config = dict(
    num_hidden_layers=9,
    hidden_size=256,
    num_attention_heads=8,
    num_key_value_heads=8,
    head_dim=32,
    intermediate_size=1024,
    vocab_size=2048,
    hidden_act='gelu',
    norm='layernorm',
    norm_place='pre',
    norm_eps=1e-05,
    positions='learned',
    qk_norm=False,
    attn_scale=0.177,
    bias='none',
    tie_word_embeddings=True,
    parallel_block=False,
    init='normal',
    init_std_qkv=0.0261,
    init_std_o=0.00614,
    init_std_up=0.0261,
    init_std_down=0.00614,
    optimizer='muon_variant',
    learning_rate=0.00132,
    beta1=0.95,
    weight_decay=0.15,
    lr_head=0.00515,
    max_grad_norm=2.0,
    warmup_steps=200,
    schedule='wsd',
    decay_fraction=1.0,
    decay_shape='linear',
    final_lr_fraction=0.05,
    batch_tokens=16384,
    max_seq_len=512,
    doc_mask=False,
    train_tokens=133900000,
    max_steps=8173,
    dataset='wikipedia_en',
)
Each number is 500 + 40 x the weight over its row's rms, rounded and kept within 0 to 999. Layers, rows and columns count from 0. Numbers have three digits each. The size before them is the row's rms in percent of the matrix's.

# layer 5 MLP up, 1024x256, rms 0.0687, rows 235-341, columns 128-191
104:446496490547545489449482487487508469550467556549493490520454436440477492522526494477563522546482439492502537434446493472498536479486472473508479474463530478501508521543452522502501479437454486
097:496554529520460440510553446532537502434465515474471480468555508490515452542598436537528537483475464463472451558457472537544541479538479529419469500483521564606535506565456545471457497461481451
096:536575515444510499550478461478519508549466499450392541519497543500504423459537470484466413459546490435471581516494524510430520550577456484527424472510541506472519544528568515515440477497490553
100:567476468511432474469455472516463485563401513496531424483471513523527523472414508490548520525521504528489473512547466556468487515537496472428491581442450470468540572466523511527552490444446535
097:499513490489477463506509523493539574499478445552505519473465473478497509458498502537527534526451532507459379555475547581493595459540430515587529469497549491490474567483542544498525450519449449
095:476479580574556472493520504473555474561533523513497468517521477450510517442538477469512467561404472508448482406506487525531507500431482431540459497527448521537589495567495534429452503506512467
090:521482486487487453580483472466526531457464472507450473556499452546502510518480488440463578460538492570448545430512474474515557553498501519461446536510490497588538477520520532441609463506493515
114:481469520480455510507491549517516557547518523503454507473488514463457574539446501433527431520496495476446569458463528510477470537583501544517487442434473556549441453563518454419544525513472461
104:545463541558451564517529485415540542479489446480498522469464544462488355436526528523543476469458547553483506471526534549507475587492543540464493481517466609475490488451515524497471522502547478
108:519455475494492567450434467512520516577449525482449514547433480465500476463524507493547568398538535533456570486576480451422560494553478532448472503510511459466516506503423504505543512546514493
109:515471432538471480475530457452494555456508519470520515549577493527603514563448498509483511504482487429536450478512450498457511522524562437491517483445479488527521469442499455475479448584434482
100:491456506522502464550496528572514463473528528572469511456574565485537556555491402561452509472531484480502525452527508516531485554515551510521556508588529519522506484522496532384543458512523526
102:506451468559586458536421541505458496524496506463509521505515486522460523495471474444460528598549569546457496507528436503520482548474482536465551446498566410523528391510518492508500474450524460
099:489539466492476550509524490533530562470559423541494466596480491585554558475526493493512487474471566530485559497481487472483509480487460534527561451494511514466502495571571500488478484567399473
104:510479450513444471511513526507466496459471473563458497474490567535518507472489554500509453545468436529478404533501546507503583527526480495519515495587566519472473520534499526464487481526424497
098:603446529490522468497414579522477444450592500429520476471556513502546433506507499521390487456456428483465559487493504523522504511498489524470467530494523527474558475543504462498547459505497588
114:544441506565468516425476493513532529505452405500520404571467492532540501476620504523476512546527495509471507477504442489530473584519433526491491464511442556511470473508500483491594419452441501
102:510498538519500586519418460532479470513486487481500548460500606447431458496456496523480510501486567422529544477496495478465504522527474506487428456507529482493532516508501480510542520462478539
104:490439460566435516514528490379450508514503493508554490511399486559441461495489501533490488481491513454576530551499518554486461504598528467503515442473490501477578510585489533514577509511506450
106:487539469531532520523560543505511470494512494501501546549504499565526477515476533555523506537454440495469504519548503457475464442503460520519490513465531537496531542485568461541376494466497513
098:477525502504447543471503486530471486538451534558544487480538446459517474479512557499510509528509504411469501498541496533465485446496539572469474505534503480500453490453456503547543565426550445
105:436477497525415493386520516494527543493519534485541542476503535538503546522543521471487511546531473448539477422517476478437563483481499593487475451437495483494467525475510495504536527478536513
096:478498500547479503512501584507497503479494473521440516510515483484528501488469522497509466560435505491464564499519496580489447454482524456339553501501486473517440472528582495458508456502462505
107:490540496542443444466459539415462564528477456487474477481442508451548509432504511507479513444564434462551485493506457431545503532535505484568419559507470494463532545479521449498502526485532458
105:548435478523508534445516461476484504478495554573504442468501518467501508518497520557445408539544414520480494494550516518469444482524418446549566536435472498512499474531552515502493477515543429
094:527532538573438464501536519572446514473478498546478504520487508494561444442489471479463436542497514520496525392467525487530517531522535466473520498555449510484544551466478524448512454564476523
097:502476462586477441509423510404520531574527505540511515522456496520544582411510423545512491506423458487495525480530533572507536459459452436434522483539470546465547495497488495572505466569431458
107:485474578547488530484524457510487515475579486480492423486461499553533526474521523498462522560516491509520514467469532562520579554518534492575609520537519492521434525481469518559496539505456461
097:522455516505452497509496469537560538482464483500510483520563492540510519518560552530517496558545483493451464500558478511514515534465522492501447528430528517486499439485423453543631500489456500
101:487562499505568453441478496504489521476485556590505445531460491550475419491464464488537516496497530526523467514564509557468542496444418572492526485512534526512488599566527509541529479520467461
111:482409552478493525490508498476498491500573502433506464530456527501514498466504546523537518471472446577432462494520466612490495527429526435506533519530513426514491518466428572535602533535510458
105:451481604499511540584559502438450559449509537453513497440472515485495461433525436496476517489512467498533423513539482521422520513464575479485534519482445467449496517560436435442516510526539605
102:503500505528467523467462474542502492512502477470496419512563619489506518425526556443541530531486468531541466571438456506540487501511473453485504513495473543479531532472429546465539494508459568
095:457433499490494529498472536535538556489495518525490510519511543467511496511527474500464452458477476482544509470394534496480485466453602492522454445575455553572529531476564449448499537484547479
089:438404458466434501452535513510505511469461557470439457527423487518467503468506577463489522453471550489512517504574511537465516450529467531526546463444518522514511436568468516494571554517439459
101:533516429547511473546457427544480551473453494541480531485467476623459457508563507490480441525531432517499461522485531444502457511542490538551601527526540526523504535420476465456439522459456502
101:458496503495429489547474546499545577544474445454493486513544440489543496449462403473514527424502434504516483518431486440562473587490497509531456472570512481567506473546478475499492487513546513
094:548523523445411500475452511434508569570426450509515501515457481510495544433551532481513528494558558424464515549514466522507407524528491511493462500528468489515584495452597468530506519509506535
116:524484496519512499563454503451585463456595551544480525537478565450535472475516523540536493438524518527498432495518507507470475536498492527533492516563458558495496524557586507462541462544489429
096:510526502486482442489519497520497533510541455501534538491487562576509487434551530580474560442500455538465473515508539476607573461455450483502498540520479544483474580528495505487460475550549454
090:529506534460518464498515461468467505503512475509466500475520508492598485516528491503416479476480495485481434427505544570436485595437519473573502400448506484495464519509508477549520522485433506
109:497452513541487472575492493529512531500492447543471426517489496454523506494441468402486559481575578407476543436512441436530501550553487484496561438512578488494525484432432564384540498516464555
088:473488531502475557492498504515533499515462410431484435490498494499507601513473527445545469504500491474492546477574515519509459551535494528507582576481411522476506396514538516560475480502520498
102:508506465569485558538463506501506494509470505506532456498573509540465531449461514532486460523467457502423461493543561563496475505428439524533524468552415482468518469463486448528463535529495455
104:541491493559467497434502444567558569463468557525485472588514461475505488471551455509514453534463486418484465415447557438504480524537508499535545475525471450480402463565524525468472524542538559
104:492512488517517455495513532494516532520534517475380500486523423522493511503495534496462547505460566443417482465537463565477506545464422508479499505558561439420495460471479471494486505502426545
099:518493451510505423462440500523520513497553538509534539433492469475512557516584508421551503520476518529465472467512565505438537496463513449459533505463449479491548565496491513541506527548446539
101:516586531451463486379458474528496546485492487499493546510501503522458446456448487502526515522452576524488525480549508464549512478553551525512508490551510591525494448462483461488454477464532535
105:491451440529520549488477522528535458545483457533546552512551498541520488532468512492548455571563555507521470486496508519502499507580573550522530421464548477483526488429526440532493465485477444
097:454460483464502482505474531467466571446435561439463527536531552451533517506483517518551526464523461519529468520496472472500505503547483444520510513534458547442521546478438575491530493445482468
105:473495538482442497471551524405464476542550540495455557588514534593536539505548541417500462510544496463510579445552511518512455510500500466527480499507550477536489484543506417468483472540460502
105:560385424528501499551456474432517457517462528524473536569479520486622447559584478518456492478483429532529508458488506535433506487447522468443449430486444457474528546535484440553507483456527559
102:516508493490429445505479563441510487537556600543572519535453469559487495483504520502500500543503512437449501463517524553489511493489536522500479502543397463505502479482477564495451426517543475
109:536532442539475454472488539535434457483462497501536527424564482496476497511507484544536505492542456509421485508575521456554532448469539514466595519452495494523526469462476480487518513530554572
109:457474444499503480508536486478455528500466519470501427525600554516467476510498565550445491484532503576469528542497538489483439496477500550505472493523490492445585522500479553411563537448455499
106:448471586448491525505452546510433531481517411540401469534523581473545490522490438447510490539503553492524542515482469491465519499472480533540607489498470497542483545528463453470512569573433531
101:481468452519529530470514536557490511460532516556489524616499498468513398451535478508485485516455544544413515512550457504515526526431514486483487441591571502557508510478538424478505453475530512
086:528447555482513554512493475492576556515535539481459460464495546567484513475525483481477505507475549516452454476495436474557512517540481472552533550564501445538572520569484380434474471513454568
100:472502550470540517507513439471457437542480455343456497492444517470538606482517486474475517527489462508462472531500488549538526502491475476510450457526536486518537439545551564558483507475469483
104:507460480549475463522437496536490506513371441466509531499541536530487552515441484412544436459459462414548491507515444503556622457505598448475520432569529459433496457520515500497510564455424475
106:490471615480483455517483547486491484511472480485520515517523510480488459481467463511457508510463404504503547564491499506441509591524461518530512520500493451455502548572511466502552472473479514
102:512591543423557494470531632534540507518504495479483486400553503523486516592471418532491411517562521465525441570465547456510495543491504454428498493540476465434542448511526475473510486554530476
104:494494557508563500465530427474488501475418549498494546522498520449556504486422501458495541529475488538511503550534494515481500509520542541572489509422543501463520520498446522402516413504497550
092:500508482525483499457509461526511509513518435590528539463494526548485554516522475529509449491428506470505447506576464509480511539512478531415486555457504518454446515481445501484505521421515491
102:435522527532497498512514567501499547506484501429535513476449417534561495514529495433489560527539487538464493456509534520410533492515473430567478465544476531494523501475557502468479539515437493
101:536521521502507481474475579483572554527483448523471444485483509450517513489485456502513547458434523395481423478516447522508505505504564395457454467523544489487564533537511533523538506485507533
097:510483523520486512485416451558563503546567416493507493474508459471564523490496612548569490637506527571491528524380499545446527491517471486554522529498409503468463547491428406447503497508413509
100:465562514523493552478499447446512490459548541524543526476507488471499499403556498485530504499526467475597513502508462588553444473460500527527503476467447509447542448509531497527504499481528549
101:429598482588519500534516561501509468524479451549435469411533482468528545466529444469541468539514516432507450476570501524499476472517516473453470518479475483556490581500483441525520451553446578
101:597527520477509503544458496448523523446547514463456531520477490475472514486512477440478394455486478541465555578501588452521485457486497519545528492530533483455472488489502512517495511558490595
096:527536551504470435412554512462565432395490483574467438468576572537523417464518472475442464528458475564552537467451480494550549499462463528504468502534434414494549506508522501529487501564523486
085:477505500481442456502521537494518539473530508534494539412528522571564506422537497515541465502488499503534524522522415545467455462496448519477406527502494498499522490555378527502475537519484486
099:566558519433525499512496480479438450497430500533495468468554467524489454477476513460520502452548471525491545542424512487491520477514542549493526484475488507482550469512453491500515525535466492
101:501465554568504608569524549514507534578491462521490465411546505529515477504550457505482505482422470494440522532524515530487489499566483438494527424411436455445555520418534540506549570504509534
100:478457476560496502504539456476575454523491493502503529556506482453475508457509459583554474475510463503483540476503530545443589465448446564524495444488468487503490524582527546458456548480533545
100:518526499507483521521437551450524443526481495525549554527514551507467503481515565509467584421471449540453493493503462432466537433472528474495507522559483457425530481403454484475434503513542477
102:519487473567428521488490454536469511424394528453512492529521476474522457491434477489510458489471468527552499519536461484474496536542471510509513439543525471483462544504538559485505451599539532
103:510479522530459437556534465429554542498540566505477504546495493527513487514517572545477557492521497477455453503496511475430512435505482498538522487512403439453485432499485481524544543472532545
099:503517509474467556527460410474438510563489512476438480460500545516485533491505577510494496504479506489487536532499454568407478496493566493539498521548482515491515475530453471541482484488459508
096:504412528464496557573554482508435583541470534488445479565512519432557575536474473494487522490528524471578562512561566553469498529485408598483512549483472544468472460461501518468543477496476471
091:539460530511537510588480544511476489549519504459525590511508499543484451467526503535481529504455497505516503533503486548504567494504534555484496523504528542549435504484511569501519483470447568
087:526507458508449489477500521560590524555551433503534411463484481502504468508515489614535518456601498485458488480554428533499476495482477522513514540542507569470546437512478549495493510490587498
092:542536474499512464517435512505454476454540591464471516514564489441512544486502572449499525553443542448454547482455510531504482486533446415471538506502509516513520510522566469481520487540515539
097:492498539572582493538569487499521511576499515458536497514480487520525450512439511550507492502469480520585484528562470513539527543577534487523529480411474533515451451537510449554524512452556490
090:531535535534483491512415494529502504467523470451613506471545479479505466483595492533426492488457516532512495457420569544453525564625492507473506523446473466522527490511434452515498530506518454
095:571555540457513439542482401524461482475516443547467464468444552525428476495544536522516489469486492483478501477576487546527441538527488493528505472476507488476538520448485442524556543441457525
110:542443516550519483503501567444538493500422487542494486577513564547482492500531488476462567509474488553477564498522405547559527529502535502552396551553500507503484559537548552475448484485479490
103:515509535536525488515549533486489507493496544488424514510524529478492425507538437515546437521485425512467536510531608457488496538504489492492522558571523581594509463511463512501527443538477489
104:451501497524472499518474513502439564500482510482495545488525526481461533493514560421501413464532460475526497469453478481445499523491515526428474493512568520470579490491488500526553459510498442
090:511528484481466522448532516507463424638494378475445538499458511514503498522504494589494499500468540494465441532536468480464527489521505503500521472469557535513440526542539494530521516442450554
100:503528511471484392567501464512576556483515492509455411533502546513463500513484511425509518519577486491498459516514457514488487542463534433471535518469419549517518477503561508408504482553465539
098:485541504505521480521494566515483558489477524541469494482482480562478505523522491518499507460526502511504510551514462518520553429567531523475518503534511543471554581510498519428480411527579540
087:552485407523549577489521579490493464451502477549497530466481513512505551540505492465491385508456520519441508459476556513444544570470509460492469470590537478518526516489570461546471483522531545
102:511414472514445519480431565454602543527519476467498518561537479481453542570566582427493504478442515514454534512519484487521523492503525475522571470565493408509522471482435524410541507560490449
092:532538470467564513549482533532546491478476605456477525504451470476534518478511548471540542551516570475486419502483491545535446536497470468489464467446484505431549487492432465413494533543516455
112:546479479469472577565482517526426516484479531489461533540523458468551546520505491523489483502517412498462508493557491514475555502467496461532521522518521473452524520509518495566519503548633557
099:622476438514536458457451485465524541496471483578456537466522484469499594523554565496486442534544451581476484571432530471491515545514477481519536407526484553486485491471569463473517553428531501
101:505443573568444465506487510479441500557461461450457533494476546548523522445472514465520400499477484539495480548550498470546451490484429509462495498447468513462516449456534500460532483519523477
109:481507523539479535509475532525464474558541503563495493486529473595558509481542511473518419503545535503466513514557478564496525511528513486505492499513559466457535470540495492426518457475538480
094:525545533484419525482504471553462558471415527504553530480581462531503536503457441429434563491524480454429541464515522580512543542578473407492602528543489555493494458483479497521460479471584459
106:536512514505454548421447501489460551576467471586564492496435443496489442529512476486478496540488508450418462465460477511510557495515583540475480467494497470517542534472428533526509437620559449
097:582516541484508452540514490516544576538479486471446507522452496499468496476530513460473461457561442532471475543540527497391450512503495458516478531509469519508550511486479449512450456516509502
100:532512485480487522544521495478444499428503527446418477468511525541511513448481558546557569484501506599480463445488449532419527550522511458513504537500542458511560542521534445501476535480497521
088:472561444498517480498549482511550548487514454554431464543441489477539579509526429436465456489531414417459486425521529525516496585555492527473505492522509510492461554579481450405497473500485616
103:480487473486406542440514505504441520517547469482539566534545494511564494509508536450512479521472515459554463405445492518524511513560506499536568478495545407491499448559581512501549509494448521
097:543532472444463474471453494485535520443489502507529501562470482466452510438550507505484449531579506457514439489483488529458460492521465525477548454563546603586557524490518487495532539561484556
104:538497524523510479519444562549465456459476453508481454549469482474503532449583483483474565520430487562503469532500505531549545501489443495473449490493456490558511491499504576573525469481555472
# layer 5 MLP down (transposed), 1024x256, rms 0.0657, rows 235-341, columns 128-191
101:564540443490546480485534537515561524511600481551466441455424566456415525428518483517464487540465464557453478488485565477494521495455493492566434442560495492379486531481510501550511524492535587
094:505553499488504518483504417504461486505517512542509477500524436537485449447540563449505485473445457507514505511426495520563553464468532508475482431506476407459539522531422474529453503555429481
107:460544504495540465545493492488480443506473463496507502450434470477503553538458548534509520475547504474545504544514533472455528528481493491458522447508507480496471502573520590548477409529494462
098:471506489542528503477530431465416556534535468489489544513492505490489518511529503499399552514463536485462554468459510464607504508451521560471478436546481514577531458500463552515488489551519436
103:594500523466500507569465489559502538552422539514521500453470533471510475533505558525524556514553515414398427521532513542579512476500545483482453513564489452564509502472523484478411510550504468
096:516459466474512513476401504486524504456470462481568506538467535540534501468499513462410485432476488447517534559463472542376466519522533559541531443481461543489590471535498480470517485491454508
085:458501487513519559485455534452521483597476538511550541455522456508478486519484452513457502516403427549526517461446487473553523550485487526579508570518475466520492459543461549471503536453417478
110:478491536527576512526461401459464491492500519490500475570490539507489479545451488479563467437466481496457506471593506518495480515572495535458491512388527534463493436552530481506458453495465531
107:406458500466460394510514555510486453491462551540501525479556560437437555461489468515486443540481546488499487535494467449449521498485498596464459468480543517474527417482451494490566530519543442
107:495546523599569573517491571528535544473556483528444436455481468495471491489560563437554542468483506493549564513433512402530414448504489502516493492461489525475566487443442520473562570504410476
110:546432515501563555535482542468483521523461508438522477487462489465457549494498508495473505553551475401499542473489439521488513530558501523502490507480514484540493496503468525393546515478520552
100:502511430586508545517527494529496424485477441518544521481451519485492485575483478511464555499454483497494576571495503504493385528527503562457527438463484484454578514541534539508542583532578555
105:580509454465433532486513485484455468518472501534490433532537576551588435509566472465542498479454538550577449526516476472500480490438544503500508443446534594437441579553477504530435498503490441
105:506541502518425498492564509462502470497550500490559486513522531473491552507490433504459454533477497528492493506464454563491461505538535464488617521504499532496502482471572438517450411498579519
110:541464516435491421568525452504520498512476436450538558526440520496463488476453503445524469591562531515557485444517512445533444506436478502486536514605493445540500551501489514552480400463554482
090:456516458554480561455526513529495535512489484481516492573461477503439539540473529493500493518489532523541504538484477470498589541547457426532528520454522486484436440518518521565520447463387402
108:578589534486516488497444455505518462468431454513454534500547516520501439418560469545540496480490474569504541539525527569449543412538519480492543534480443586575532550519532544560502511482536484
099:570452563487491485493551536471501532496434512482504400516474456539556467491471491509527555457464479514462499499492540499442572501482532564479475489466495557582463548448546448496518595550492491
103:453507521457552475571494571486512549548435508470565553443527543500526536434436499467539542458472430469429417523483470533532559548512521515531461508497425491494524407424549522510497513557517539
103:546492465507470475459508459487475439496504465451502465484479522511526497531513481511502483554507557524573489521530486494474437436486442502540494540483534496522540485598506554485501514449504474
097:440489538436531501484580477529436535531416480536507483496470541563425494445554451478537481455498521526527514511436510510453506485480497526456510545490474511496577531582494461487468519529493569
099:482503490471499522510499480508508437605511413502490500482460509446524483541527434459557515511492516519449457460478476466516520497544531530470478455511526488434466500526454484481484544446478514
101:470501546459566498512547506469489506526451436558487496494485513534468562580511549519539481555496548506580520487510466487451399448541500525344481499483511475413430469487534515467460444508495507
107:519498493432509492516502497555534440477442460514475609525540506473414524472507530476513521517560521510560481549476465516544519475511515504561391426424446476528476480453574515444426493537520527
107:584527515525565472574563520498477514499397486492471446471487424485542503570491481554463481505452498512555498503455540467514478497474543530484541528557493455516539570421509540454481504483495471
101:471568482482487483456417564541510543524526513546513451561513533477492535543458585495549504462469438507475455454458523420477585465515556493604485511471371468543486520471483485612463580472527495
109:433496520524411442471508498506459515488426489543527578475487465462472548464478493502482504518592468504472489453563418491491537493487472496478468414489452438497488525533522544495477528443499526
100:462490435453456469455529476501555404486509509547485550530508519432548509490512526481529529486507527460496492555590476517467585490503455477544487537487528451567502474538522519437503436549464535
102:495501574512478563484544550490521517485537570488508465448587465486484504555502515497560506564494406521544485545504465516415472452461497469491505526505467512452465516528484537454497515485483501
109:484508510521512487480495474581425501528559461466520434465557478522468585498493469500572506505495495524507480566452472491561503489403444508501452507550571511488525521457486462478514471545466518
110:564511503451392539479530503571620477501585493507440507448378472476472476516545484403532575488478495517475490443502493578494473514469446483459498501496415451524524526547546504542511580475549471
105:487407474524514461486511490504511405453531508443473602506542462526499497546473484586471533457533553503527565524436487430474429520457482440428497588531500538538491480542470548542459513491526523
105:443481586544537472522469505461440492512472523477516484522491477450529486490528527508540516436521461509490423465501503448534426484517484566519470450457499466529498510518532418519521527461548479
091:432558488493514560503447524444505481522466535515527551511463468529492439484506519459515601516521500499460517485434496394538536419537480457435480531405557457499552463434502518494474435467517539
092:475490532526458502576474519489462473479618480514478501468575485500554510517490586505486464493454483554518523547548478474488501434433489475496557528482457516530515578533471449551490509554494464
094:533427517476511466452560512486467519509586532441562471512521468482513548472490477488512503448493541580515474483491467471485528556503540541501455417463500516564442546505541457488559454492469458
103:531488522545540484460461575479544527417470496549455537489435466499456546500593459536470576479452478520542548537503506474460512473486501520490475507563509489420467506529500532497551531507498470
095:464491411492481507467563548520549547470508526433533495538507560486545440504449506560587512458466515540529499440514507428490533482535499481538542531539533471534516548494489509535525427396481474
114:481494479513447451488501509495459481513516472518511464546530440482415488457518495450546512538604531563463579483494506468521375476525496515561529564522500499478505499518532475528515505445523522
094:466499450485476479464472497472452519530475503475485476509559509494554466492549506512550504493534541517473522482606389506465461493533590481514526481485443478540515459595536469526476477504541529
100:436523484456494604490413468483461447557540474497503534507523541535411409452442559479527564514503518527532558512469473532480442444504425520510551525492531448558525467468463485556464500505511499
105:474558459508500459488494503439446464564465534494491460513542477457520524465536598503541556434522574575470543492491491529502517468426509523567446474525490466581559516447520543527534556553473502
087:524520445558507520495458494426512477546469547540485500475526522519485469496434451527467473459430536471551537523493557482454482477602469554494478549509478502422530577415496419463479520523565554
103:425461503501475499599535530535558416523514421572476540481420504474520467525445472500472519424465502515471506476504535485552507515514509534510517478479481554516508491479507500441517563475461495
101:514452466443479494509426499575507454476459509464556520560441560541542458454468515460529485476463535480611539480459506593579526469532490537434497530491468485495482537452500431534397491518518541
109:471457486536531563491565493473468528497556450462536567526523445531426531487572481488498574515614513500424448517480514489539534493488522544550518487476495584530459459460466511528470440523525448
100:535504505516458479514517519472490524498502468527536505542437468508547521483483472432468439522538547463532498521468450465443482506580448477581507458517445428497487515488532529516524529453503567
099:461485535548438460451479497480535507564582519481470543505540514546447481532498410454497432497538523469455512572523482495511473485488502497439510576442469497513574452482462508455565558475496538
095:507536512472452511435529446554472516521503489482421471479549490517522504432467532623468499439478544476444486534558484466457450539458528520485504511471482506543526489454466534537483480508506557
099:510496529483521532494505567537444547484562543529464497542480460532539506537476459446514450467538507484457567485403487533394517543528509487429439485421488471609473566507508489496511529504504550
107:481461517517502530532502506444498529432496517463446478471468485470490526471524471487512539500505535540502493540479489486521512512496500508557604514598520546533484523523532497471540533463569463
104:524475543418522501474516547442523459532535584499504532489518490585537591452523503479555474558567556547489463537511498537424502494544559531550478503534454463443533593518413489486519442497489474
097:494500510566502506445530459503511509532550423497467520566529500490445596529549483562419513448457514534506558537522491499452520498544441495511476456508520506562532403549504528500462555470473516
107:460558445477482520518508500433497512496557527481492511475540451402490533489498495548481506483527457525541458478409470510427565496575501563556451511484480586531462543535469548504512524515535516
107:490554547505535546466535541495535545512550568479511427517467506475510518507499529545514466500497545492523426514466473565493583454504447571408451480502519492462449615446529543527587444522556536
103:556512494541576462445539435479633499518521549483482508467569511480546497463469458487537575556547544481452478464549581502518418547494546471478537545537480544478468527500500405494495484456476402
098:515484483462472497530521524483422460550504439478553511494483496503481520459462409488449504557464480420472473536455550465481462518514552489459558517461519468480446493582486492508411540529519552
086:489525456506482507457477539499471520492521493545572480475453455501462528546471463483428503509471507493504515483472505348518467468642495471494534549472569454497537508521563471502484517467539473
102:451536439533430472464503444468498530443539561573550533510481493481509500518462512484531447479531485494510492404578504483448436534450468454387472490488542497441484460509582439495526540420464428
105:530489495505519450517482492414530445560549497552460497554516483495481549588514596468445437538489590536565514485476476505541514535484504460509548540486457537508481528461541536462415558499460467
101:484571475510467519477391537507523496510433455516513458477494406578472486482538539510478532529502501480555499477463511490522459461481513547485482414501520524527459533508460500480506488407494497
099:562430463504548492531504458521451562516555452511475541493468514469598495459460509500522543494498499536482478440547466468537459472529502597460486557512484556437464532469493451563584517499496533
102:479491492438493534591552519494488466535497511533493477517526474466472493521527513529422519464492483478469527484503570469430423510511516488550467463517452513530524475500459546458485550498563541
082:527533480521505560495499499488435400474454559521552456457513467519492487495488448542503497545457502596534473526560512548465498450481400502563577510488431483478499498547510454500501472510523512
095:526438440507539493519532460420499560533450508455478465476528546518504485487484483516574472501488467518516454538550522488531482545579522494464542526488519490508412501439542526494471419482568456
100:484516514456553541495539439563562530463496473497504471537504467531473483533502526465548439502572543503477472525517483514565490523495489513476514496512457498514467539479433447558476450541464456
097:511475363451462491496498503571524438516506494521524471477512494509449437516499516478437526571463463452478468529502527486380523478482529453444470413510570514467497510608498563556503477461570521
106:509477507414545447423539530522559543528527484516512500464433529434498498456380456539452490506501495514506389421511516472484448558384498569471474512549516517576536454435490499459500527549545515
099:475528569477562435494450487523447398461461544536505582501407501507445454529476580544584513416497444545525511531526599506507497450469393481509547457488527470497528513519460501481465487497469562
104:522529479474513481513436496485472497526511550529546554565524517560473486509484554533483549473435471483514510466539470529506532600474508562447597516521519502487559451567515502553472458538421531
098:503558440556521478498544546465487542499478487456558499518387563526472523501423544517625460477575559490467498494486487501487386478454500440503487548492592506522476506448467490468549588491609526
081:501510514467509547517491480415544487433525530563459559539464523493508470490435463488513517493468498508570511446469514463473429506445543542554496520513486499491501573480474578548542474534510554
099:555509493539488414494499506412475518538502530446412527556526441454463478535522498537544444532481562481473511466509458502498518575535348438577442531538481531514539519435480509475453466553575531
098:526552487459424490479488480493526527514417496476478555521464607504473462495540568490551507535545470590543454501489554523486550441478476490484480446493505473459480467507503478508475516460487481
095:510418550500527450517500465446519491544531489501475501471498523553572506583470567514430543488500508517506408416433484459464512518454458530531499557458532531539527489521559528543544482521574455
102:438549531486552442519523451533473476498489417522580470486635435529549480505515469461575503497412515482464471506497462482499520496557491548526552514476484532460487489522500480549480526534487487
104:579450448471462545487451494533588465433541534444441502678463526508550441440517536473454537395488524481451465435534541495499481578444446534458460459532493474507610460484412581498462588450502515
105:539468521538481529576526446533526487543471468476397531436506434451539538469520489491472431462501485512487489469490492470489561525529477602467470485501512480508444535473537470477539523438541441
106:477444512458495447520543477533534498455493487501557503469536502534427488554400388566474514484475522458512501572459512498542520527525570526462558498454467554518534472558497450520468498497523524
099:591558526454538472509451505543440538555568510502548537513468489511575568451501352504464479550526430497529549475521453527544438481548503564511538549406506517553458422533474536473489580519479535
089:508481444456471496494488537598488520469515496522519448478516529454529492497510515429475562493514530535490499509475516510545553524467430513481529423499521529502485609445451447486489504493472460
089:499477520508452539438569427507467545489543537549498520497505489542528441523538548437551540539538480448456562527521439484507498412444478529553436507489551453494473475505482509477505456502460502
101:500527550498474494555494532545509552469489570479522512469463557567512460437466541503502495512546500419453461588458535433519448510495553512541555496530513463423445475460504524493478506510502446
099:474487502528489470484509424445582489525436480472524555485534477569513535570535524536473484479565508472474473504490522443525434483536573538449494481472512492495434523490485504417573508461517463
096:513498528496582490474501542528471432505494418559475508540538543539501539508436531503500471468524440454538489524498493434498516434477464520588483551545497530475442483485560475489509468546419509
088:521481476526414532431564493480502521466563545420568510503484524467462591532537458484475492491537449569488465535502467539451543461532499484539468556494537436428490492523490541511490439561542456
111:494539493479499493549558551555549549546470526424523514493482549507466516424485456440538472530506528485542532511471489523469507510449538531523425460539547442549490554440493461463546420487542497
102:500565499532435496513492500603464483545569539505519423572506470504487563449483538494534501531457483455549470534524474520471477515439567426431419465449473471512564481505535512477506583465480529
097:529451545573496485430454460508450451459472521533498553463484482472463484523549454465533533524516551546535525449504508475525497494499519541458530439424514590489488459482494539526490518459481549
084:478522532443411531475524494527509478510459475460442443548473544524509488509489556497486539492554476530615498490533542472551490440495536552498519490461452524570554479447539536487478506464537539
097:511464454449510496513512479481541481581459510517577534481525476535507477498500561537481507520485490484487521478526571503516523514422464422380445431515473496482529467575472468519492438509558503
095:486463561535512480483436442539534517550510435539540480517515547520528494492528516551491488472538471523472532520493470514458535438533445476583510474509538528540452458488558468471493532515487454
087:540437570510509580506480509480484453468494520440465508549441520506487494572558552492496436461443546563509553525458465457540478502512437530496478565535472474484554535535439533505488540468521493
106:449467459514516508638524531585476491531485547448438450530521472492524494487495561507507503533538539471440556554579418514520484506519505579549517476467517484491527574463488566465440486563478451
092:479527490488457522451518510495458512525514449516510502491545514514534515542522450490518539463464594560499504486468532523510567525546419510588497485559580503487438489560452521486587564505438464
114:436534506466509496453549505486526551556484482426516585521484451540509477497497492507495460505496485496516505570569447476451491548497487554488445533389538547442503506549513498492480507487523574
097:541562487508448508469461510475530542577513501448532513439516511539436478561493369551471541507472489482506507477439574502498531515454556540465423483461525469543467528456535465487483552496506541
101:475532482529418447531529568412508457485482508473473498461566501568445449534578451530529479480514495533527530507547548517523544445493499477588476507478506501484534480525529455533554480516483563
109:500548509446583526502501488476455443471504514492523477477474472456545509418536601553484502515467516508455543518475486520522515547515512483528514494496475458440510508445515477485475422502569557
091:579576466502560462517520455499475512579469536541534503558530517494506477564460493511540514539467515477552523514488456435479435501408458562507524517541522489512476458444507587505507513505429564
107:474503495520522482538469505481525445499474427490494496496525530551545516531533496509486473502489499407461519518506486481517473534475515454513504433535465493492515467495456460549514562513476525
093:446518468569451518468515501529522529491543463458588401535518510506537501447547538549413486503506552517466532481497579541485505504449510570480515484499493427477433493598513461486479519474473516
104:495487447499494558546467531531479383450499455433559512481502455548473513509513533575507472437406501487517494544481503432519508494525488516575535479422486552516489452466470479544498449489485466
088:451490533459548507601522531460534456530423475549524500503568551512485423542528508476515502483518497569508492498510488529525446564601442503508537560476470496520470507517480557490477459431545452
099:532475532515451506505526462496535533496495545575525458436549476491552495498431462453480516476505470544429485517469499466456551511470487473531416507465439582504535541448509515495413447488543523
103:539432474529534509464479541495523480498488464563512599449578561486556519514485468559461482500486555503527477569537512603449517484505519442534448534451390480517533425551488577540449523494478464
101:504497538552566562524539565492525454512528567508465529484404419481555466479479440490522513540538533530508494501517539535479543520450468479591479505593466536473540463440522546518505543449459539